Weights of a small transformer language model.
Size: 12 layers, 9 heads of 32, MLP 384 tanh GELU, vocabulary 512.
Architecture: rotary positions, biases, untied embeddings, attention and MLP in parallel.
Training: a variant of Adam for these matrices, 141M tokens, 4300 steps.
Each number is 128 + 32 x the weight over its row's rms, rounded and kept within 0 to 255. Layers, rows and columns count from 0. Numbers have three digits each. The size before them is the row's rms in percent of the matrix's.

# layer 8 attention query, 288x192, rms 0.0475, rows 204-223, columns 64-127
107:129146099164156143142138112126161099134105148118108103112158158191160172104109199152121156123087130199073152103152167134154194134056123079147130109105154151120114116193147077141149109104102162
085:129094053118088160168071087103132129121127100116128149088142121151141116151134158139113210137079131163127115125197144094143146145141170154121127122143126193075161126143201125125156154158140095
106:088133129118080058135147110199100121055093131105124088123193140132139052121150135067096170063105119150158113146100158122136096132115110206160071156076139089160106102147197118104125126138128145
094:152149102128137208068111104162135173192139093119068075136183083187197123096110105133135141106096124160126112137141147103142113083071122129117086159064112094166177160144140142105163123179137132
111:114135045150108144094089161164102161134143129111127132152119168121138108103144198131173183134088183088133115080168151107133171068067145094127123146110136151152087105183095111141163147097100116
082:133148108165130120143136148137106144126106149171121138110136136150125089147172084062112127118169157090128196120166115130127154180137106143092173172116151097114131191165166147116138170135133127
097:129102099114156135055134170126114117161108104170111133146075127147140082127168145115144146117144128065091119137154123176102120076177135158086146148106054159154118173175138128109085123133069115
100:172156107152123154143116139131087134129117159134162113118182136182127104165188134127127188133126124141087124077151172170166183149090149129200060141142179170153122063101219066104168181143120141
119:139111154135102108097112096047192108151098113118131150104185153122140149077167129148140100123092119066179150146128097085070099121104085089128132126118118079133114149128111184174152116176192140
102:174133194061120112124143133114144187103182175107157121115188106132119147065138103103159112111065109129176081074133115117121163153050151128184106144157121126137134059121121101178135133105157136
087:161106124137079109168111160140188167206148119100134172140091180087126124131125065120131065121109141081144089122129141143145121111131108136074141101172092179139129122089077118170080141059133148
092:129091136167149092115120136123111075103151099136119127110146151108180177105061161140116131153069162107091162100135107111148136137123110111100108120197161116128164141093128107145050127145125163
099:090135141203150151127109073135081148155119111130143134130130142115189141129165197138131138125108148070200109121172133126190170133124112080179135062068156135098095129176113101126148118152127099
109:138075075129107111091144168136109201149174174125097139149125153111169220136195096141155121165170140161113125163139081154143102099047050184153167162098154162186115090168116111124190144166163107
097:125056200135173091107103150119096136132130169074138152149061094136064102140106144162102121116098120130076138107161102129123179110111161099111080104123141151154133151070088155131154155081125149
100:085102159163123138096042160097151081137078121130098082135143105103083066054113127089133155133068096111117159131100101128098134130139090150077117154162123089055115147132093146094088126089120131
108:179117162161125129127127067157121136125106123146084152070124165145114100136127178189135121074151095192127157182131117093089154102141150093162097139152157112121167180143142110139159072165196177
095:105134115139101166112099084163140108178152115192100059171156115142179209159163153123097134108193133136075080119142116077126157119105058172132124118106167099163131085094154075091162153143177161
105:127159141157167181143132106162062092176110139185154114122110183083160145081156188144103140158138170121171101144139131072108137155120112096121066165135146167094154132123104089126103111115071108
097:163118146101111146146109170139158156119165221113154136102160135125110140076119117183190157122135126065148111157107059078140120140155135149159075125142125138178115141135102126197111141092113148
# layer 8 attention key, 288x192, rms 0.0461, rows 204-223, columns 64-127
113:201113180162131077148172106158028160144154146150135116128136086155174127138131096130113126086152118214158116111184122112127156103114145175125104130126171166164171143152120093092112134170107128
092:137143123110083124138134114118127138141153139121097145115101132161118169170080158177122143118123143163121151146123166131169122094135169138144137171166099167134150119178131089124088084149108137
096:167081130179128162108115116110154107088109170147120153159056138132103159128123080203107119199113184108134120143139107086105155080112076125136115144091122123047155134152107151110100119090124117
091:117135088086063128062151162179182129150146165162152108108142099171123126131129101118153126078106087212092115064122193167144078087095098156139097156098122171135100105156165112108060137207095168
095:187132143121131131095129102152062154056115160104099111115144098154130151141105142179116149139106141179110177078189154110201130108114146108148096164129112163131104095141108100118118097128102159
104:130162095080078150131139172148146134124145104172128098145126150167212090086159121100170123093151113134116139069135162148127077145116108104149163139132147150121102124143126120106114122113125175
118:178161163189122082134078093155144162117147119102059107196137109138160111121172127117117133102198149122107162115159108141145141181114158162152146110106146145143093089125154150123161110128095125
085:153130137121077158101169153166087072137150183159164137110147160124138120122123126135140137147117089168125077089108158136116088146107179152197105137129137118107047109114132151091117116137086130
106:105174093133113166140077115100144133146158140130160208154200083123131113120141140128144169114045207058158144143148101142137121165135090123175095079138141075155126075138111145177130136134153131
118:175140206096135136068150124155215174120198131126138177148168169115130159105095131147142127120082161053134137103084092062140174150110097112122151141108117102156132098152119094188094187103165109
098:198118097165150105097123115126158197123152109085127127189130143139158174139112084174078074111137159122137104150165103147134151166100141071154184104107100107166131113131145141189144192099132101
107:111138166086117135120038122102157118187159128109159136102147121097246155126130114125116121135165163054114159135113086081155183144130100082122150057161080125117177097127165164127151146138099140
095:085107140173129148148089136161059177169090150097169116094114211106101114093125153157157132133178057129130150129167125118144091152104130104157126149093075159128177121155133139198123136133038095
102:183166114158135142127142124166136181126140090125084105175109100130119104131128123090133095095148103191116112144083113130096056141124116120114124102096148140125137065126125190125161182171099098
097:148120200127162116135155149139074130123116157117151170110037124136125133132104191212147128116095097117121133129123140169127099111119200134208110111130111106091074132123125161156133132136087083
097:097087104155119106109070130115106063170149102157153103097126102116152114112142127086110133123148168097092101146192125118121139115108094101169139087151152115130087131153161153136126129077142119
103:064137136153107144089134083144110147110177149183124119150135109051133113143102140172167086138134153157146103100140099116115143097131093147104110148179143083127165145124127134090144058101152166
101:110161144080088147140123094143146120089106119093145077115072103149119145129127151152148153058123049179152131116115121162169049112127085118126152076172170133092106132159130124061116119165157099
109:154130169178142146132104153136080093123118116142107188100115145126164134114175107095136158195128120128077118163106129091167148135095099137050165151173149136096176138138143145119131142133151096
098:175136154093150122144132181133104115105164147116093152146146159102175123078088098134096064184129178088148065131080148064158200133127127103096185136106132074155079123123110127177128165081148166
# layer 8 attention value, 288x192, rms 0.0377, rows 192-221, columns 64-127
100:132110156087145174140180192128160070110136124142118155105108109127107101102103161080181151150112071113131087101147176138147147113125108088185145134113221165172112130144086193125125136134138124
095:090145153128177158139171061073115138164160081124107124108146115053140126120167177138049092104112090162146172078103100146086106126173123100140115178143148101172155135155117150160173117094144159
101:159173061136098149185146067187117146161126138166169130141104077155128160124127100136123162174161187124143135164153182091093118166087179128131113205088094127045090144136119166118073089126225103
094:067131102107119108120137150146096118137154140088135142107145109117127141113087099165115155130123085159108103112100111132159177143183109113187180100081178088127163074082109109113124109137091095
098:141098186114152083123112127057091177108114108136184131121150138124162148155116176125152085075137129134185061141183119120161107055138080123115142141118197093246079093182118139132148126124144082
102:102085053134087150219111148174124105077130123119149142073084153073125174127109082114122148177121098110124080140128140143104119171139129138111085129086143145152139082217200112173101095082095110
096:147133116122137164148136111177094124159147085126126101160114142150175090149067135135107098109123106110147126082074147123123161116132215159118132091122100086161108100115146106148133103098067076
093:109112178155176160090098068102118142110135198163144129072172123126054125197162147177213123149156087089159085137165116160147122139151119103170173121107098129157143162142117161087088130102122146
102:105102141141053142121188142092110153095151121164136147097165127153068144152040091123113158110160167088137149128118151130150087162109107114120121090098085115097125111088146088130177156158135103
099:121178120085146116150124096127126109102038150068152132173105117103112127138073127180106121130160156058134102084128163098122121138089172107072162083169088160081120247136071163126144105101102163
099:084126115125153152153037148091182123207132143153116153122101111172155124116097155161125122150158198089156153123170044188072113148030103113152099108153081114084143092176136145107143176090118127
098:084113136131139120087157110154103176145113145119113137166131168120151081144144145110101069112055128138137110114167126187134071159159109118053114169089127111172127104149119174107146136094150090
090:189141133087100090099118083157105098135150149086118137084119155169116107082066134127090160102110082101129100135121167133156106150160118157100135082035092127103081120136173104129107132133186151
100:202112120105179110172099145101104089074123147075123149157121130079160108176128172150079129095126143134131155144109113126112137206077111052154168171149120157134105131110148147141154135161091155
101:118110151176084122164136168173138124093103113111141145195102135140182112131133140135145131139073088154143148219167117107098152146162106095070134167136113142139111160196134092102157178117145158
098:100116178128057099178160101110169124139119140109119120131108166159116106146084141030113105096127102157148112191108143117134209125132128211125149118137112104111091136124114102108103075187146109
102:095111105069100166104084085185131172121170173074162056156110121114168121178175171136142135144172183162157108084089129224138148111161119100091092144172054165119127119150085211131079103130133162
097:150138156124131129072125119150133152114162117137070104102118124139131164110160102106096145076119093121084140129129126139111158152070103139143089155155147114088206131144147166138094067136096057
095:134084176096128147078087102082128134129070128150134103157158136089102135109141117134119113135109074112139113084069116147121158077151156173116131138073168082149121161134157145152101157145087073
092:130145180084149092134147160132122104135163117178158134137113124069168134122148135143113126176129183145138109149139135083117194101130099093111148144106124077145082153149141110123135108147087172
099:153139136203132156097065180141165104132113084154094115128162018131128107145098162194097117137127073142090071121170143128125100100151170148113148092116154100147148122113139145155137131185145129
092:100134127139089152123122113132115088128146183199086160115123123135058147130096083091147148138174148115174081118136174151143131060132155168098106130156160141092203094073080138124166139093128106
106:132143121150099153173186137122167188115073103118112128138128135162152128074183110096132156139150109139176124145127111050077177096201122170149101083115113143157125123098046155117065186144142139
102:166131059087145183114166156124140086149120153181153130123126102100164142122114123096165084078093101079117101085110163115056125031161097129181127110167147122189133149126077143107126193091114124
103:102129136124158153133220151046125163103181154170125143185158150156125076161158153148123142121136118122139213105106137143127149150204089132127142124193074128110171153161112133080112031145102180
103:060133181088185165113135126106128116180117132119103096123133183169190092101111127146187105123148159147138138150114071112139173148136188126205102121112154106146069113093147091147087156143143136
099:065103126116135165133156124077109194123151190213136138116131119167109145117125089098133144171133174140095116102079090189134152097105117164081060172119166138094121134095113138116110182103098114
107:099153111114101103088084110160111147157125205120132204179086112157078134144156097057101074086143154120155154129096174092100135124129090092148083116153151148082152068124144089100124100173125106
103:105155158146130097091129179175081156176097180031146099132109133125143088134119118139111121117118159107075156132173104149159107180117184141148139128105103090183152150105173115145052154120076132
096:161157137130163166068152135098160121109123151084168097137142091137145158120130141128111139148135124171139120117133156096072197205112086165117147145116155125092123141101095153068118188067132135
# layer 8 attention output (transposed), 288x192, rms 0.0284, rows 192-221, columns 64-127
098:056078121177120113112127178138095114129087197049128128147092159093108160097075149073139116107110089168126131191115111103104179138139178094138123146177101138124068135135165129115124141156157103
101:173183153090108166164135090085172056148050116146068050113095106142057081140123129118119188109102100105128096112155119115116156090151091101156152142142119137147034118125182088087146135134159108
098:158180177137149065138100156141135147067157106073169114142117162142147104154099099125129114101132142165141124103165092142124116090106196113113170075148174118165154133131089076156165162102010163
092:185060119142138141133096170104169108136088131199118078144143118139165144140098125115097102158171165174161173176162087116108137090066119087115118150082120106136076063152176195118147129121111093
099:112185172102181178112167198122131042164128095068142134154120130137104091151134087146122180133114108118085154106066103102114132140163153149116101127153089075142095143130140159114181113093186179
109:138078123119100120111078098119128126122153141129131104170081108204136119115133155117097049061117167133123073136135176121135156125109173109156123144185126149111119107105111106141135190168074126
105:110069145113126101090119140062196105090131127146100142125152131072102141088147086150155140138195132141109189171092125104093052103110093101158151100102170150156139121153118097151145108128130122
092:135219143112145143122173155064148115204146094094131104178100117134123051094103110146070172109083142138215134064089127070089123150163106164122089128129111101159125102112144124143152121132134136
094:082087144119139115084122125184116097037076161061128125080099100114155132084089153124143083135118120117108149109134169158151133135162097113117105151148215147042163176123108176125080094119199153
094:093174163157130139117145127107164150126172098094101191153216126143156106108123137111152129140091110132123135135115153130133157208113099147156113137120153157127174103152147125142083146110123072
095:151110128185090067089145146115113107142114110124089101121176129078175176153178149122161148123130086129143156150136151080127164120122083148134090141110151134213130149126152119067105109150088109
108:157106084125106216116074116173092097108146125191093139166082166136128184143102152117125153183136085053117113165126122100136156140113126167153119097141128182141100104074161092164066135162153089
096:116106104125104102101117157158146161076152159147055150186157075124161198112148117171156117165144117125101117135139106139129110121134145104169132110124162178087136226135082123168095125136122134
097:121083082189093089050164132081183154149122105166122148093110132131111167105114075156162160142104145151143135086136090153128087100138093175141125157124134160109061160097117114143123074124199212
093:137113103081166087124148117139133102092113187117119083098163159129070198103123103189102154131153127108120137132088128171083114130093178103135110086115176147095143121156135088193145081096083111
100:179158159156181139092121222086116087133128131084146114125098126130103120177187084175155143146095113073102124088128102135168150085150141084064103121142060113123128142075109135113160113117173123
100:241155153149140115137110124102122173107173097107089148119140070164081174119074139130118159147162081127162135130111123120155106152127151113202163097148135130152112183166126147132161197113124129
096:168168149173108143094121160117137134159117058158180127184101103135127100145160109169100098207124136098141104131207121063116122138193056181095137110142156136183100102105101135179126164209138180
111:115055075157082133110120180133121147113199100074129106116126040151134122126134167114147182116168120103085136196141157101139123129109137129109150103137114134119101106134113146133129109136152144
096:111080094167185189117146135138097152197105112144091120080102171145097110102083126140081124112121070093138160183125143166103121169102133176154103147153146153125132083141199154098139107145128081
102:151157133110165185147158102113129138126180121106164148128119171122116134110113152136117133094067131070159092150098116141097145155105122081191120104155130109096057103143187127140176111125111107
089:143131166159141162127145072105161176106119116119175134098093137101143062135137170132060109162117121089109145134068106106165131122214069132095106124108138160166090066115105211152101131055112140
107:122095105140173095155134127153031159171145127134121084155109130092167113179144147127095133092158186176060160066161105155154075074111156132119133179147125100099149115135132197121177047132065146
088:095129157191146176119157124141162111157082114086096090112127182116142106112077134122071194144112083181108164118116156142128152151119118109200110137114149155113131170166137186111131167121164094
094:211222140095178132095122155106106110142069107091118134099126151064132164131079124174179120185124116153152116121180091132091128103117148114115173166122135088132120120164135142150148148141103056
099:169030101132097075129169121118120126091089099113084094145110118127098172156111131121137104084107100095136138180131097140132109116100167152128174179043085108186116089124138161110166146196147103
095:083123151144110137113128109171148073149047094102104114157125171133212167152050170129125068098155110169144124098105155127208147098168076081140179078193158109182118086117121127126133090095086139
107:123117115173106124097177133167105149085177146160114098107120153066154090147167139145138151170181107184131137143116079105134131125133094106133147152150156131141153207155102151097127157082077170
106:140127116187125109151107108080238095080095144221124146114116163139135105125136100122154154138135124143081123129087105104068115076145081087108119103083191127095062138166162149085138085111145121
096:072146100137108084168127094132072156085126115118155141157088181128092116133182149105116149071131123120143155143178158098145094126175164107129142091130074147069178183165138138177091140137098090